Each number is 500 + 50 x the weight over its row's rms, rounded and kept within 0 to 999. Layers, rows and columns count from 0. Numbers have three digits each. The size before them is the row's rms in percent of the matrix's.

# up: layer 3 MLP up, 640x160, rms 0.259, rows 99-180, columns 0-79
# down: layer 3 MLP down (transposed), 640x160, rms 0.223, rows 99-179, columns 0-79
up99 100:488516437526487448459484498528485513445489540559422491455573493550559542529571560549593561516432434482427510505490510499486500473568458464566424522481464554536550514421472470604584428524514537428510571540462528368445489523437501485514640475
down99 100:522512486408573453541477477468602523352491445542445532495510477451505555424552497455445504447467600487509564516453519513386476506469465506468517509434381508530544436500351529555490539443531512582528542564477491552476458558497485460502594458
up100 091:485527455489474564423543566510499468473494540542509520470556502484554492444572569525537490556480382524570572480540476532497411494457566590490491497438450477535414503490440429437447478502470439459580505487548525538463506528531427518472399456
down100 094:446503548475418399609446456523547429538452497562569484503473492453569508570514488537515428446385667569486388521482513485573485547579581521491493492571566532451481447473486581531543451553533490550403446492510520504539493511476575487534536507
up101 100:534474489473498598518508446532533393520534492526490578493572500500432514552476576514562383611585401531535469520527490526538502514486485549481496547469445454489456485479403591530444548472383466584511529538544542556521557462577540455435506465
down101 089:452598474501593462630387500507525565446527474472451512463510515478630428530500482480423511415420550432502559538485416468452526527498492383532519556475494600463423563501569434535516409467637431414465549518500596475531413478439472514500458513
up102 095:536489498509599497546509436565460473464484508413475518526495471512502462428474452615636464531477613546559430572456498519436550526510541514521450420432486486386544490619603526549540485493473583464529455596473446485424474492573530606558501543
down102 099:513587509488475434533507487456514489536473458516577526534532516586512489588489535545555574523455528502505506523452546449532488594511488557466550526528460508533497552610475416609417513488469508434484472458497483495490529554539509425481573545
up103 107:520459479561518483495392473564394514420496445525527496524525472552453595543512572359473530481498540521427612473566469492552489488418505409543551545533540502458516487525540516530524540561552599465450506560457454509498453477471539533561535589
down103 106:548388487570479432521532492396422586501596547526487471486506480541557466560485605459538495541451482509467477589449541440507459510465598465486524503537465562491490550506423459556474473495485490506461501500544488555523488482478525535492524506
up104 098:487431552660542444467590393536484501437428420578498485551511592472513440482456601424560506538515496537535490545565531496496488511439543582446545563498482519525400595602473461375528516548484526490401536463526488527519477515495496504511546443
down104 094:465536538402456513463574556453510496506510510431493648531435433549461591523483494592501476543397489512489535452506491530524478425554401614541465436496551438531474505386568492581485528491421527462582551568439506533547478483514431428514502521
up105 092:559540543471546500495508452461542505458431584486551540495435499514388532568528472517541558570494428458492519452516632495491543532507508544508521419515550587454501494428589518568416438598553355563492481534419486502564516443522451468451472456
down105 105:539541489391451490439533456517537514537606496488508468577458519486398543579471486491452517527444525483433467480539552526468425580466398510529454473447474511481472430465457573551531432495443517492431485610479477510596454534364401536481457399
up106 101:431558551519517497454538475512500419413383525541467567508529501525535494425528517571479623487538510449593438476531448495428455474551448461507627442482515507568507511521436481478487463399539596450511528372538505489519451554450462486559581483
down106 092:458423484417509531649574454443497524525614398531501455564512430447447501520518481542528493485479562527488486563456550502633467536457505537602536604469492510496465521486497458483490484505425457534496513463492529571478521466497569423450473532
up107 120:440549452498549457568606491497472557533417464506551494570442477483497590505624523580486558489493429473488593500432522523486539496454548537551499431528449491475521472516466469476448549479557461520536506591574498433417391431530486576582407508
down107 079:557436586496468531415336562518531512502525514543489552512486514528460462452437453457518464530597646516504430474460476561452457537507438538498523547561545485492511546540492513550515444471467610504491493496410422592455459505497568447511536465
up108 096:561573472493501549566597544471494568505572513527527550512491424456472475476445462579497590522425457551629448493548467500453515565467547531488581494475468505550505539562500445544545571489591476467534518443474421497515410493550476534432529566
down108 105:526490485509554601491587541499544595471431527495379421462580480456478531455496435442437438484486532427521501496475399538414536484524462540477514477466532483504534552540445537418530479591552553487605507504460493409579504490441457582479506598
up109 105:441490457488533542582424498516594560477551570493464424458466512502418431484494504498470462450438518486497455484600450462517536439541589508546563503439509500535547496533559506527396400497519501549562490457550546438547403453506456500529513533
down109 106:469516534443521480473472443487515430561514417460519479557570398457524463442462502497544444501491514395568475580522411446479490523470475500529503496559485400494525536529460540432584474482583438502528518471451608475525601375506468493458411487
up110 140:520421456524578465485470487527463495533508489517475523505530531605481476495467385511448544495527486574526531435518514523487557535521500604504506457429508525613402482588484481501489510515529524570540516534562462448613498564437549515616519489
down110 110:484543475444513414524437476443516425476418465517482555566524559479540510467518448532457457493515503517472499453499499515443638669525423451510495533482536465507464553542550508413486542502520492516566503519501583433540518591464480542533480509
up111 109:455515491575457472440537609430559475509447540470523444468525503532491468524514491531376575489480482423606463443434431437435397490574587534514435435472533526491473465493467502464496526456553383450534494457472525563574420484517481518535531461
down111 105:414435450524528485511532548448575598504443467483531544459430532488566387457429560519443525471470441487473484500466504424461377542580513450515455512508532481473449528432531511530459509438497437502497485529566478568429424564536444529578543469
up112 099:490491461486484451538442468497554503472481530492491602508489469498536468536536551568483583569490460432467583502459413425498543471481586489541508543526309547611478562547493513476613497436499535520525486394468407582532507569469535498469467572
down112 093:494488490445562607456495524423510563504522486425498464612417528507448497549441455401518407530517608497492419471512609558502500564523481443438499454486535534478533472476502534509444483544583457432476493558555511441586501491480551427501560393
up113 089:489514457521443560401492488480511476573501534556601524478507556571492453509507510584465448439487429523592602508476471517476473502435509474426503392428508460431455456515471391590579438536547428552435528541439422490447442425464491486515560440
down113 094:602518510524529476534499425525458604554439462447509560489517440537584494479505537477503524551593550523404400369482539538474504513546419473485442560485523557548545458564433390488518478467580491456570503486457521585503543495481473497498436464
up114 090:451504565521524496485474533525493502457433593570469526429539476489537450484493523510468573485440519551460482479411425540484415527491421494543539581517547430500422512475548447407429596562472552512558454501530385489423542418517557514442558498
down114 099:484463580584487522483523435512537625508465518491504537554432571553476491547578535489512555509516489438469504376487557473515572560515601560470618530501363538407487473503454455560564548492476549472511519478492440516551490569454476602478522365
up115 115:560537513559564598462500510476430406526524428516536515438452479532494585510524572441513581567591482508521504524600477529517555471510544537479433509446462485457539480453476407514383524526417455468484469483434500536480488502487515520629501499
down115 101:497445516464507515394587539560399596585490506606519563463426563574435472498529442480490482526524556548508525548496518441445524519569498558460538439555487557514471429498515500461493524503495517471537502577454448493453571483517566488469560384
up116 102:513447522480466480500595485448544497374471475493488564494509596545520601442597368463414486463467444503431491566520483470426512412489462488441482483579547559476484543495612466495484446431498545531470506500479428425504497408483473558562482504
down116 108:509444457560442427446561523458438532503517523547566510532407606528491607557524481483510473510442502510461446510476583433469496564543613552429550415520500468522503508430502461541487522449493569520560441442475442476447544493471531497453557488
up117 095:428443518551523459549535499561515549594574412450481443524457619532503543432490535549509399491524460425483489562492516553510520482492602555478464568474498491540445532496595487577661538483442478547501544477465449590566509537500542491461514517
down117 097:559516513466522540569483529516545516521527525469431457493395471543444597378451457479499480442538436462473534509486476505503551583469642568490474484467515499535602435553466548497513487560547539436484458483440502532523599460565427535511517503
up118 096:563518549510450491478488472574395516543516503506477537481494537540459506533541538570446522460502443465464628377530491536408476398530502544464499508491568472526496496452494568476465399534444493521412436475460465437439575461445541521517555456
down118 086:472540526475496421561581493546515500512520488573421563472536543467483535388420427456494590542419526492474502572474585394550450405563497444515511477498473462461503522507418527495495539508511507446576495540499512512608366518440517514568498479
up119 115:472453460510535569533514504599491415464342603520400509540508470578508459460455531492488477453592553551534510462555467484430505418543446545473548460522531540530425410520555511500546491544577526569532433533530516499492476526528495593598606444
down119 083:482526522474500458465419458453554573522550469522528451452543506447414548495496472483517511527477498466500504503500469585572507544547536433480466496478455491440628462489386491447456540457506441455510518437506487539438523433487517438429430535
up120 101:526465493610493451494478470476562508454460496508484516424478453580559569544465499453532382507533438545555475489492405452480446425460455513518497551507521494535491430503482475481516507501390429547488456526500481553516417464482562409508402506
down120 096:451499551500430572375498586440530451502486589485542491504538456473455524463421421572519424582581522516508538521465503489444520491517611528486529473501471429527489514457473518519433555478561563399497439431532479417426447566490493493468533484
up121 090:542529477481503461550454490475601474420526430381490536484542490517569540433496501502491575505528528573484502504509468503469534488521477533491468505564545493582446397533566568532483424457481613464451529472475577563417531501520560470554476459
down121 097:447528517563567515493522468495491546495474568467483522498505552476547595532572434471567467539461545557495487485552615505599489470524503497408442515412448436490539505535515407549546513456541443486485473565472566550529400520435484545397562531
up122 106:515558510623491467481497479552539491536437392484523491482494407457510472488488461613456486466497467509505511496551520499484443465521539514525533444430472458534602436437423515437560532498511513438532589442461532583486505573423577427555594476
down122 117:443507448481512520532530589485508561481508501455465444541554395505495544520500478514547416457445445458480555485561577578535486497461428452483545513491522472525527481478538562564486508465502534400446525580559485399510516660458467521522437499
up123 111:501493490515605521454433426566505512421497387526473483521546511450455530413533586563493521516446415419457407555535532481502399525517499609574512466524578506475416467508514391499556509403466542470554481519459394570435519468568464575428461615
down123 094:570500452548500429532485588481472558562558588480471550455523465552504393584435466475519512524479487588498511545427489506424558459492449439456483475470497567507521443470445523542416437550501553414450526455501550425429452576463549417544540509
up124 101:538517597505509541441600472490504518510568501413584496560551505509554528503593429490532514480516574486490419480529440585507608457597430529527556524584548546465502437472502524453422519506385436429466409478542525471516532529564463463533504484
down124 093:540472555477487519464426509550491453505552493580432528523536399459501423542546449426515490452464540434542499453455464492551450458562437481393589578522527499545502468527599517440468471529354489535515526437466554525456524559478589594459398412
up125 094:418509564426431536534513436550457549471491500555624554530487572406464551499495546494527441479541501524395450485449539416505502516499470512527504518587502435581482629493565467511477601569504499534524523458492501510512539438438402525461501453
down125 085:576504517508611471456542561490595420551446466487477518467567517578446409536484479519502455452451543561491559498484485523520553534472516476502437540374513504440504394529463567512434521455530533506478520475392471441506569546527565476523518435
up126 102:540503525593505531438509455534546525555511514505447548454509615494516580528492424488383481483497532524473523501513433478470445462430562532521454426593523437618537623468448509542432477505525506448457417547501541490428507505529512599508571473
down126 104:525515512481470511498518550431557454480521504607539500530536448553468491388386454570484466561466487559385542499461552550538519467431469429427517549430464560556522478403375508497545568477561556490475560507486598533445480418568440525449502576
up127 096:523429504532384512549562433534483521447519574609444456556448480552502508610450490552453481478465517475487526571557396498476509560541455480533509523508486573499579616457591452486383494447501528459507460456410456525468505456509593465547488539
down127 096:480493415452456468464489471433461475564568423547447509455519495504640417447570525532529535473538407432480452605466426603548507489442497401532535518454472409547414516469503461499515488461538404518540452408543563428503531541623483489550536462
up128 098:490519393493495552425509469565525444548463616482523503563603474458465565507555548513467536509464541624521519536488568528446537480488515544509508476463447474440487496523486533601491533568479464517468431473462529492455541433500533492599515414
down128 106:492488504564520444504541500423413491571543498527508530480529423455492419551550488532494525514594469531508551472498391439637403553500620464484524567448529603464588481517480530505520483491457496507490583528494483534465602504359469429498560508
up129 096:474526431475541535524540560624512569561506533572540484465479618539546518520524469581431481503447461535469363493524418503499470610534515507477549438546512440502507506456573503629444564464443561492496457506499604567488468546513450513478459578
down129 100:490476539543510528525512476539530438508577502475491498401463470509568540398425487501548407449521496562523573468510497483463569493495511458533555624489471520459514484544462469554475458459518431546511523445417567515507506462649498622545427494
up130 102:489553529525510510535550498568523486530565566491471541522464485513460556482608498477587533403544451460557544520538536489461415512514515497508511444487549483496546558452498455541440534448467595430551553466529456482529496525474576468548614485
down130 101:538401545495486479532462484458502458508519561546460468554549489654527497445481478554520496473553455522415458573536509481504478488531532576474445548521489538479570488506557520581435587432517562564509573520443486437459491479481517448507533586
up131 109:454529477504583475453543486530438521497503511437525516455502546501479447464556552570518528489548511586458525505483563440534458546511519607433479541585521533480470518476585385434587470475447533523485517518554444431443446507572489515449435557
down131 104:490548525387523501511464531458510453570471526460553518488492527383469478534540516521443500559535442430540506544498560420566476434487482504441522559506479489458503521515486471515525378507472489581384534503415536499457503510466426435464537454
up132 093:476464576488477549445543530512431472504541488489398428390484576369581390540574502510512488567501384470498509498497541424531523490506547525539552486588483582508490498504489499470429496459470491587453539552470494519525494607529486508491555465
down132 105:480529535381502452483508548496502492418561465442558478562521458486523640511507497501452594562464474483474563592519496559516462523517516500614541485455421555620474494423428601590549554438541578459482526512624598513483475572536467595475467436
up133 094:411561415486507546470511503548502507566420449477424521541417487619554489502494530498514450516429397525392574507375500452393464555537521479447507425564490484563571526443592490475423439441452482496447489527454509443474445478506567456475519498
down133 100:518532455451565514484459581400487457495506371462505466509473474589517586474509429505409459534434418497408549561566465460556526514483569462564458444489439534440511479479596487464400480545526478510497477500421558454456516463661529419425503493
up134 094:521487488424449514460484484577406456469499574464585446502522470545466461542534550483515597487534461604448508548492457506602401524518537428476446547511516458533504520511497466455477476364493509466565603478527563518530501512497517586521508454
down134 101:461529524548523453506495548486432493496343476482469477407478457489477496516510356506508507540499525532415434491546483424510543511461401544534412465505532471528516464609479434526512617593517572535500491552575400515529516486559458568510546569
up135 088:490499493572553539468532532494432464485484474550566570496508497482504494475425501536490508598484604460593505435596545462424455508483574536507498532487579491389532516513530497564469606444513472478493439570571374508466494490542464522535510586
down135 112:443548531513403592570518426515491546431492492380492493545447553467442554494484516631494445513596431431525462419556456551536570531417548569428487572460467520392486495555499561485445480461486458516513568554553463573539541461461515597524560479
up136 090:500370502513479554352486558560444531476497476500446449562466516425527504466436460506468430486503520527451624473573544482529505475479441506458496505383560475474577461459546542512504562501530492562479438459483475544597549432504423501549547475
down136 099:454505552542533487550476494535587494464458485551515493466546611456451523516572458493506474474497482560505471523440450492520543453515544494567531628551531481488475469455512472507423495497554419612567643448520469504416418524479411561526489496
up137 110:545451437494462483553453525433505489559475522518456580429525482505545475472535512522412488536533401544533414423507545593479525576595451505466521458445440473512387509518479452568427491499565440487431438445574476552500550558493506445468529446
down137 095:443575608439524455520468482515536523442530425555528447542484536570427523457439486506556501511473609478438534563495540353482506432521477433478516525603506500440531487536502538530470516463426578457570486581442514486508485511549533610529465489
up138 111:497511558549419524536456461434446520471482594532527418506492478510448407480510474520495442520465510503529456481581480537549486473544554552481492608511483506485545472640512432423445453628471474537477500466469456448500469499516542482564472574
down138 108:439459388449422527541478544491539548623541469522531423473474510445526570536457543496528481435511422519551503495526394459566463445468621475508409566469549461441436500473546486458552483555535443580562490484561539541525471434590493581540554542
up139 092:563533551484492497526491477457502505517622523465428492547478543439507499490537508509512457436465552422441554514578478500511504505533488524599545581502430536506477506603549513458559536522527568512498348463661573528482451534555493519501485584
down139 095:480476479461547489566460464428476571604524451543556549395477564611505538493514468483461597547505612528465472502554589417537510541379561393506457548410463491530476483470497475493473499531573493492521480468477443541508564532465540536462486457
up140 097:419439396538466579459498493493462536530522530554468468430442486486510464527454468481493534515536519487604526422508391530468548464472576486455523593520445516465520518543473536381536489586470469509516504506454480473524522536473501484456601526
down140 097:533502518550469434536403546460485508395569490471527522561457538455464539464495512451539505531548529458579497505543458503443506456549452525498545453557499471570538384476416475559455464448414533573400499424525457550474472456407526536473460536
up141 103:553476439505546516503545529473529472492499567451517489572507476438457499526502513523503479489394451536483489498528464535466421505533377515507481494448582488558455474484512478547472508489528440535477514600441454558479505512479535545414473420
down141 109:526553487454552515496464453471507603493524509547493467615496567458507521449582498512531600436403559534476546506478476532500443452483532462520495519503555468492544443469445526563498504607459528497444431509495455540548524478552465502484399411
up142 096:509436615459539593484464524511470447570494516433627539431450471484454588566456629529369540483582501478495503511444514517514477491478568539541486461447482529476536508531521547500572498581598478498502504507520493552504538495438425582428441489
down142 097:525541457444486540399529564461549566489492482553431515448519564505535484573560478514616472483418488469498551553530493458418533555429488539421523487554442472548496502640575485531445447484442567495523478469499526571560449489492550525571469446
up143 103:571558444510476504534554447535551504497531563356456406492517454499476503571585437449552592437386555475452481481529575556561403485512531403461529524448513579480525588527452459563542475508553557556503519491544557572578496589473520486503535518
down143 110:521533489386449542515465499518470531504520571551554440514615492589459448460480501509537561376557508531545349511412545475554498470460556478491530500554462544450467567514422473535494446477536477461437398493507484412461484472425525600465516475
up144 102:457497511524558465526517465566532552542531521412526525498488560525516475524508495480466504418355455468513514531421632502434482532445433629446506551546531521535556461581535565482506508502465425466435495487395521516539456493483491485467498466
down144 099:476544442456533479606477490539478388505485446466576525515534573386577510498516502582491442490513626445412516533461503473489478426393494435466500491555540484559471460619504509477608525506486528522491520484452461510490513460425435523472451508
up145 094:466513523491503493503503473551563559373502472520543500463410493494619539455587446525445470506496401505591555507511465517518672537451487588574454499451437397525559505597482517543443477482442469508543477562501523524513470533543510562511487499
down145 102:474490426461485461498590490487523567560466427501499548506508551505533415475452547443411503455415512456557518542501532532482534431504444590495514594417543475428506486436490583485580417495458478569436491495586453512467530565543526418513571530
up146 115:497525490490393540443498399488526466511447508540543545420485482437417447525572447440475527450436510548524448502444415499427412501480518478537577541502522434509496464537540559529461439421460567482535551480585486519533530509527407502489546478
down146 119:475575523450611571522466470473526531453503416519399385489531511493507551483503407615489510484495514570538535599574428497486503495530507534525485488476621572470534567510532488474540500517458488571530490463500615543565506480511364535557375539
up147 095:493468553513459549488541415554549441471428534539531375586441570468541462532496464483454485528500473525452514433498575536496513401617456533508506492526560541586510468539571553541497500581483422548437584466540509542471466540498496492428511522
down147 105:416507470562498434454513473530448559517484576474406528376529501516465480490498442509522505472648481510471519482541507494443488487534365566541447406423481565569506433513500554544542450416531475443582494528537482521483522456503489465478454491
up148 105:474489490553387414462493518514468474498445540518536505562476535479476506518537537539536539451438556502542541499529571467466499452521464511490502480449489494404556478500563466490498427481609606455550532390510462454430472471502519532510468570
down148 103:464520562556549519527431449555562512498510443509483506471463465480491499405482465508586494505562563442576557447553534631501506555532470494431510575434421452432499591452392489565458449481526488502545522533507573448525462542529427514502500515
up149 101:397508528537579535393525538534534428459473576505536455412482446493517442483511568453539582503424470491514482495514456488512514559483459466500500551460564478541451547516444541471466526503529553545586551551528477451453482482596505492496501452
down149 114:550493510502495510493546587540514483504603491501525402425448476549484511630583474477442487530502583571486420487586468478395498525431500525441461478456469544509458517449547489442452529543530479472581543420424455542467507535604510449470486467
up150 110:536501490561480624515518582443502457611454484511553542414473487510489506503551528490511470475519446471494469440494460539428437504495537513520561463461426617405533467559481513429474491507475485387492490467461550553552558351468494576495512480
down150 106:530486502597472542460493528602523510499591455572480448447443458481492583574554539457437419511592476475514467554490448533499535565511497532534527488474505455540391533472401521481462537451572473433461461479461449461431399578542473501427519339
up151 093:587513509468519574492386432522517440525559553526477579511518475524601477418494604511433574448525543502557453438459584469532620524525458508448489496456439452528432607459472533466496430566547529472502476453503463502421548520530521482527440545
down151 091:523462418572545479432475510433559493571424549566444521457520595608505460470475536560529473462479511448380461491520451538532572541529470415579470497503478475552548504455445434463438524507426495520537510569498533422463483562539479653462482467
up152 101:473448528545497434505531457501462555545458480620505410519388502521530612440526512506482451500537541539608484534602470454446441483493439483471515547526370568553463492540509504423509380502472572510582499493553494569454467487514511515554421535
down152 097:511531528420562559435452575560458524508507526517480559455532400547460398588458496411452553478560438491369504578407512501509537458474481466620549516463527457429542493498564435517476609441551367400517500453403494426551568456552537532522563475
up153 109:511501507584550504571512488471460525456475547555452510452486553430550489543508502542499549494513448566513469611344458496514580532413416498586547492525531509477578491551584535499498455571542527428533404510384500437475561426471517526515442499
down153 105:441493405536434487449500498581415498564485560481500452550476462562459445592522415423547557497524552424455530564516518476468467554467442491396536488570392560594490524500536531470494490445451492517455603500568569451483477543565463424537523534
up154 120:526594482516432543507553413504445592460527491496553505572487482581576585509533470536466474518544433543519496400434427605449489552505489492558504582538425490453510513509494625435498410502512587440512470570524478544425468417485456478463533489
down154 105:501506421493513438450476595515578579552482504484479445451447490462420407488382503542497550503507646417496551551463467441528477460560537512482489496515520501470517440475409503484483532432525531498511486447472536557471523525489424500479530519
up155 115:489471522488601576509475498405493477509491500495528510574364517466523533553452550517539572409496537578536495562485588497533531443534512595504553479433588505516480427521566543513474530552534503600392425446495533530528475562485515576546475496
down155 096:457556410483477473488488500579625598478507505516484408477583419460461495461535532456533353590594476449435570507538486516487478505458550508480494531389493468539530502492437474480511519359523558419511484475464484483512454437522416470505533427
up156 106:561538582575519540508592514541494560454464548528545501472463494461419546531442487489510441416479484458497465498431507483540449562477474456546496483432552450498441506591440429522508550511524501436532439463465529516548489493490492466470571477
down156 111:523533498633450541484530438488450491530563408484400492495464582503554462438528518439520418494465540466511496502518521451467553569487522555655523455510495471556418492496528464514427491496447496403499342511557509554558526471455555558499464437
up157 097:545451448481494469415430555540511589530546508479444486485432428458527464514510451472581478420480482606504586598496514475507525568416511493415578496586537556402524478475425492419416494463539404478536521563515553429554404462570523531546554428
down157 091:451522473448519441483428501529567353565578508534505554466510606455474489434465498433458531566482612383501423411536436524459545462564491454584382450445489420475465493551488522454520429564564485509601396468487573548470489574423520468513451543
up158 097:532605448463506549470394494518441541411515534460491564543564418425449482586527497403480460524537562542593484516483463480583517537467476528394455414472467507411515529563487555550473549503498366550559550422460558560500448453547551473450498533
down158 096:579502484472544533433476420526500531486449526571517501492420477490488525397609522475511441552480494444461533471566534452481459397515400544494482481447437534508457439615565522451555559437523528425412467589462515539550475454526580475490551476
up159 096:566622534545480493521474531414492568469445479493543549506494510446533439556538496454487436531419468525429489508579571512404547455512544462528519564421528510453477518498477506451477487441525531444572516449456491440443474499512501524551454510
down159 102:491467533480519496508568476628477505531548557455468492518532556505437465356446525491520484460502459405554558419485432432441518451534609514555421491479464493557534472516442553556497555530569474477503477444562537448470528468590528445514542540
up160 087:503541498474366490511546500447396485440487498506500534565482493503555522599544452479529521473499508592404453507503448577471569464480438513488505577505430522516565433479530468492504494482524482486538499514465562395532477575576547464499539544
down160 104:445563470537472527566546421425590478469477339524418548527409544543516531484443499464394474471459461468472528506472423484441507525537519522643459556487470474496507438497452543567505574480447507429540443521554561488465538529534403465554424555
up161 095:409499458514421532422494457464454567403487444467412507456450488522469442553525538518439473560469542563482446530483432427520570591533460388488470401581590561456521509553462531489435540585572453580435504550539467542484497515510477472525424494
down161 096:486455452540436410514582539527495520571569503626537465545490461567529543602484399518457526488477464492452520506526504516491489413527510600515532537496481454503466476502440599538527599467484597484543576399478458585442451523512553522465530474
up162 113:453506453413470458499492528432453597454502607504443448480446477487576437499480482465663534451462555543437495489529462534399468466520571454484448474504529647434481489514475513558413562523461579553576552518472480522459463486603524397448557471
down162 098:468512451460411490403551519528353533530453478445562507502602516537559479556523470553487607459593457428520520425506463490527498475534465603486490525529427487499582458566586524500476490494446546408528498487527448463535462573546594458490537364
up163 107:595394474466504526515436499588530542421584482485588468502465432418544480489526459620406452529525541464413450453551516464524537496483450566503528508421512472426509419531514465438520577485522414483478587531471502511550556493470544457398442501
down163 108:514526491489502523537514506487590564492511510507432562467529451446453531559481547472503533517555471518451577567538583453525458442538510484512445459531549504530588518515484495511416559461480490497552499479468543420477515504633478399482428525
up164 097:491448394468422572460588453571434483531549451441552403533463521609542424494530513432490555534553525516502393490533518477495468386430570473556686452504489477447463489489559467483463431528624511522498454462533482486496550543484543536455512611
down164 092:467592575494472484529490504496544407513458585478556525447517478489441619451495495500563480576583557499505622488539448549501477563564455422392402526536488515545481503488388534462493555498523511519478476577523516524494481465463450454464512453
up165 100:486585612534446508498563486462483544522575537500522521496533542532529501529506431409537595448503510470475508479553409487548489585436499415585512562606493523564475584539524493506447495406490600498513563454554591600455453544501477538470446494
down165 120:495429618487531464451493482363429495441598533463421612544501487477520440578529459518571558485448430558459519473545437524418544511387423525466545472608503488563522516535591545489502457534511530499491527510494466434519455528504632524547474545
up166 099:472530513526511484544476492550506451497543589474528495575482502460528519484520510514459550464443503538520447505427543509493481639502552485544508492455522461639581522480503415440475540540464467529553523465496523494508452478467511521539432481
down166 098:434525428371457526503490597476486461464389531425502510603464497488449469460572468451538534498513617469527491460501467550551491506533459525617517493534549468427536487524548486584507534422509525501601461571585556534484524477497581436552435559
up167 095:588465451441500513465411475468439407451524504464480540508502404561512538496494495584460484573465481443483502503390537563454471487609463530462541497523511474487650461432483555452584445475478474455473553487527484478494501519478439485483536543
down167 092:472468422491534516555364552502484481460490536582478490508514467464628484476465562473518538535435499487511570429468537501449574541551432555435458542496566468576526545519554529403541506524511426404496520472492564366568545451558498447417549514
up168 089:501554479493568572482433437497436551561489518455495575425521533465410355581569480485448548496518383508522510499458491397527469512526544554559541467472540542562527506544572515513537478522416508515486492520467522520482501477491488430544437478
down168 100:562518547489517499580542456484507554538485478536448493461520539505424617431478414486465612495542582543489510510546428447438448528491461494532442507454503493504484424460375571399425437493464440517444526506521418552467503537499551590418457496
up169 120:505467451435564470545511425523452446486404482520489552560538475584508518470414359488484505504422538559472434618471487425483451498515556498498548436442453542556525521563582568448611502569540451485466475465474491518550479443541442464579507469
down169 102:586485570483492518470576533535465539578449508464516602495468493534529428547489524614515536459510528495430443520390583494356503507416552421510490565462431606468507474449440520541477570523453524467469545479501495592535531563448497498512566468
up170 091:424469403536585545474511569523537479446558479531632558420426555557462487454490495500524509539487472511608506497486514527592520467478555499526483409514506504441462497504543549524529631563547460561483522555422513458471482425534473555526560593
down170 100:527482491550491460592401533558651413442540540489483537443460532490571489407510427461471486445467480442541463525476482585408486542510570536579479583516498466542525461499520498437479445463585523413497497496483627462469449513506418509609445537
up171 091:432531516391543601434506474530528530466471461487459428525446546572548491532467452534490513559420494472458527542435408425460446484454488562535630474367477462447489468490575468526568569482349484479527450517557555459492485450445542599534444426
down171 097:503492430518439438524509531469554439447591498493525482489517518529408544476461465510431432570483443544523474500526559564543550599567436447510625424542555462563477429501406576530461582541535397519477448501473458500488399438441487469496486477
up172 102:484502581477413522567547482424404440534509670580567435551440409554503517526512500517514501543543426534608440472429526561486451486567466477475524498532459527551476551476529462478514536492505527455548614481527619499438520487473521443482471542
down172 113:461514463443590526469476515471527492494497547525518561504485432573530502461584488476552518409471491525380515458460610551543432420547464509555527496412457440539451452577523557474559520485502533430474457543561557475531446462366500573443528599
up173 114:461558515557527441573589512468539540486463563469478565491453431403573423553467497484501471537519498611417435479596516517460452475500464464523483552503525506460528627531509549457452556506547469454590519565586555531475426509527500585437493514
down173 106:468547384445494524546572494498380534484519478561482503529537504521513525437542463535648477485510519407474503558443452494506482509469489514532492552536525480534575526520519511404547459420558548485427505430446480561462559483522447488453585500
up174 109:452467548526431479507457555560502505482549476505488458507452461503451492414437558538554548471448498420518529479512498462480539545505547527518556446503480521507534555568512499469536531561491573569486509542593500467507541524391573573404586512
down174 110:465477511470483557466564578408464528472546529531509540458560436501413458445545533483469567537494481462552472579526458429560390501563493487518445570471590477479516608505500519480556577532531355467546524480411484537475393405539531531486455592
up175 096:560549577500542577496500512547508603444460562470431482536476522441535436622494391447541505523514517552533521502433473460470577527469434530570449527565502429382531517550467439505468498467590516477515445524523443426569500480540513407402521511
down175 091:469526495575567552462474487464406524524547458544520559511482452458483563442503437473478427467557434502430479483531571510494450585524467536570443457423485496550482463551487471446451434444507505481404471454513511526490457539399469564492556535
up176 097:423466595587479528488505584556487547540484587464538524491537612533529448598488421475422601450461546491471492482401487575560479472522416474531562487561518513419552516518440513468487537517499428564405433570449478476584395438426483389483536438
down176 104:480543547483456473541459528503385477422489553569487588521479486538544510520454407470474551414474488548456476490402471455521360483549503458457512531481598471554565450521506466404536568564495513502476502563598455530512490423507474424526459588
up177 100:478511427488452454490548488484551496460539573501573425508544510467599575492522499520538501488383446531487478464418563501468464357535592706515478450456443575439504563499565483569469583460459471574472520425509513543483437486466556480510528574
down177 104:400537436565513462508460493548463497559473568488529475507498469453490529525612480468531523533507491508492481471508494542464483470458491556457500472529439425444460439417563626491489514488453500488425526481512455457410432495466506562525574441
up178 194:503568475517521446513512468503478618563486470440524486575404482505564583485540530513496514569531439468540616465479499627528514561491507509575504481540449551460545458545482604487495500502551488500519538516558556447477418342512446499513422480
down178 150:524576531482485431497498501525469610528519534497497541591546447506494447452481541545509485567534563478469598486432424530485422527500514552582429503440506517418612500446450609519475449480487547529537455473454487583490444467527490515474484405
up179 091:462452478484598525427498491541502598618529474485498506572584444475518595557446515511461513491461565458462482543500403583475486548510555541435603486505529504464530540521549525521409512531552477474470455469470598483492531484471508471502524475
down179 096:391521485512520419542482458443425503489506481484464503489592517506441510583499553462531465606504488533421414550525567557509430540497453528519512533540527413434472545495576528633420451524460516529418488439516643410560469521515528545481484482
up180 098:519516478526510474467536544524535337479509595538520489418478535565467544446547517478569476503446486539468434476622472522507540422548476501508550551466510498464521520467442505552399570419524469505481483502459444548458485459535525499515502448